config.yaml
d_model: 128
d_mlp: 512
norm_eps: 1e-05
init_std_qkv: 0.0507
lr: 0.0146
beta1: 0.93
batch_tokens: 32768
doc_mask: true
dataset: "wikipedia_en"
Each number is 500 + 40 x the weight over its row's rms, rounded and kept within 0 to 999. Layers, rows and columns count from 0. Numbers have three digits each. The size before them is the row's rms in percent of the matrix's.

# layer 10 MLP down, 128x512, rms 0.0822, rows 109-127, columns 256-383
110:562583452526560547495528487476527507546487533497596371432500514477418428535463495485532510452512559587475551480488491548469555495487512543497471493444517522538564505515473534466533438501480461379495512500551522441535544510541457543569532558451525485544467549524520523471524524516462465552517469546404459554571509532537533546459539447529497532497493433568524443463519505561511533471533
100:456546493531530503533442445533460525491507424469413539502472457460498556558525581520459524479523529533475570515511519507536480581553471498472483500519498554469472459566553577485518565520456496520453568467523472575520489480499543550576485505498491443533558509537501484511458502469546630517608509518464499485488541475484557435461533461560463406560584440561502513552472514484498475477534
107:510483489462442495479450516418488491483458506545534560462549470469516532516452460472468452540504499511576531509540448552497511461573485532511544500402557477495485463466428502547514495520577448468513573540473493421551520529508414453516502448452514436525509467555573468511498548486538487504562510486425499533514494472496490450533460506500492522508530540561512535576521448493483503503456
104:459518488419496460484414484463508513469527572526504493426509438460528518486527441451470414482459481483434485560514530571551465460531495536495436498589499475514501497472529453523541545474512535520484491477475543445469582479496485548533545447516516518462479513505497483503487524562498511501417503484491544496532540497449474585500494518471569471502460522520417504480489534504537493569555
101:489530441550499511458549453465457538555584534454439556496511575478520476515516518447526559502408582455461510498495534527560464556435473483497507570433513484551535527456486456525446508473531470485588536460495514482499483541460496586548421535499547474504530476495498475499489499496505476562565510492517464460462485574507554539494485497475521434424509530567448458442398522515535524464521
109:464464524562473499497540538586438484467508508518553523536485530526491517426441481501500454553567439462494461538494517456591480539529550524497505504512471476469441527485571442492552457578542488503543511554496499573418553485533566486516595511494463440562527521481490510546512547553551567471499496483516490535461540470498569506532571445504451529492527530475471521527494534472498495459510
101:492445498483454522503494566545532549521525561492568519478503429482439541491499524486479478481457521499462521544531476526509463538504520518473543517446466555521531497610519463503464496471528466485481493504502481469516491472515471447476437548489471466490484492461549489514519508522537435500487459493465519508405527588458556476498583457579480446514499443582519545461490472499530544564527
093:487526523503510479460513534445487468450490584444468547513511533524464542503491479499397486593456547449412486473566452490431525500497423545537464563521476501410494526460513493434547510496509429482516459494571541536560602519491463503542450549486434478522485541467544556415553521543449468529481558479495509467437510530515523518555445496481589501529525506437417482485450584520498517526498
100:538503533513543560501585495456566492472530445511496507472530493516477490466608528455515538532443434532483468480505478418529506479499433479483412496485500518553469531515588472453499559522570473485501532484504432502504479430467520470456517518544483541487517537544525529508481538507514504476498474541458527459512415546515461409487500412477482513494505528502455523432529389488532537506551
094:496507515496508478505482511557420424526448443479524464495439435474450497548460476535511440469465503511525520464456448541470526533473497465530456470509505462521508514540515494429529539468535530575471393501541435527473445481572443501535439511525495561488446478492472462519484393489536515535579482501556586476488460521467485574523456512515519437446490542545471518501489480542494559537432
096:466532528508474548508599503571539462513504468567498492555546461500452453504462478489496546571536513493491454534576510528479529506552506497459532509472470467449580522479447598453478454473454541542467534564483534469448510524567539539453521466507425445505562484470514461462484508540532487503536596558454488481534503519478495530540506506545554486459510480518397448585498520572482529442544
094:508478430467516483555477489505480498473450410469511531509576569569572514487494448508590579522548434485467449495516435554443480452527445541494504595544420527497471559514551512503503537532475524523503401482556479553564508492476402529433450517425437450516446462451519495458497533502452522505518567497578522591503437467453414495506536481494477535500488449484499467533494503555450507501489
099:554581454502513523496434526523503518509528426543517446509498526467536431455488405470485470482418509436518475459534473461475527472533521496557504518483573574534534430483464505498514546471528508485528494533499494470460471462510526470509461472494465501521498503534492475504464541509483526451532529471498531549532533439526511485491418501493545480485486505570480497479549496517484512525468
099:484530622497520440492464509530520515498490485510432508486564497499479477471459409495435504511413506500561518496521513548529483518543553492440598470482446487493493495494452500493489597590499501556528540447517557434581514470579549493506482477497532547534470508535538436479507427493497548510429464505505459451517524486457561529481508519506416452444526520546449496478476535505432443511519
104:520566460535478430522489455504509503510451557474458500583505482487475415503538498513543421536466559553486550517555471568610439539493470503524466598478468452573491499480530495502499503461481526543409510541468443481613503495452500444505481523533443498420547454535442503525498542454511496504443506473460545509459512489546475527602455505541492499544489484541455480475497455491453548539522
092:520569543542548521539486510557508467432541425521500502477496495590624548359486553504459552529540525500505534568537500478512433492506488476494414524525484462454467442504432550451463462596490533527506446546515477504566498588466507499400460513495511597489506501486466467430503500535579463503512520447522505527493490536555516567543448556531462452445473500520495508541518480540465462483509
106:511469504438498515611456511551525469482528478527495554473520538483510538490487488560525520520543520446503493523493516468546509491487465592479545526486472407522514473509384428496478490510494450464466539469466589547479498463549530478553514533515519472558423498485506499444456485449473476490508532524506514475504545474449549482483447513479541572510542521453444470540549528493489465488492
097:545546449450522478438478484424523420486479626454479496497464527461499436473487488561526500467455549474494503509464533526507480560469475500521509499505478515542491504439432534514532506518502514518610454587426540478500500512479455442485454516558468511567476582494472539497529535447495535474481539497518517538518480597493491486530543484486448468483542513496484468576472490529558538445546
104:533507503554510485478505485450431502475529467553473493606543541388545480560545488486577490454510457510508509484432585493470466477517505507581497543446519504538553515572471455479476454461512571419449492519410533478491470443518467463504500473496454463484557540537500476504504483518524536487452491483523530470526420440510534492473575432490518454589499535516484497420505431495476519523417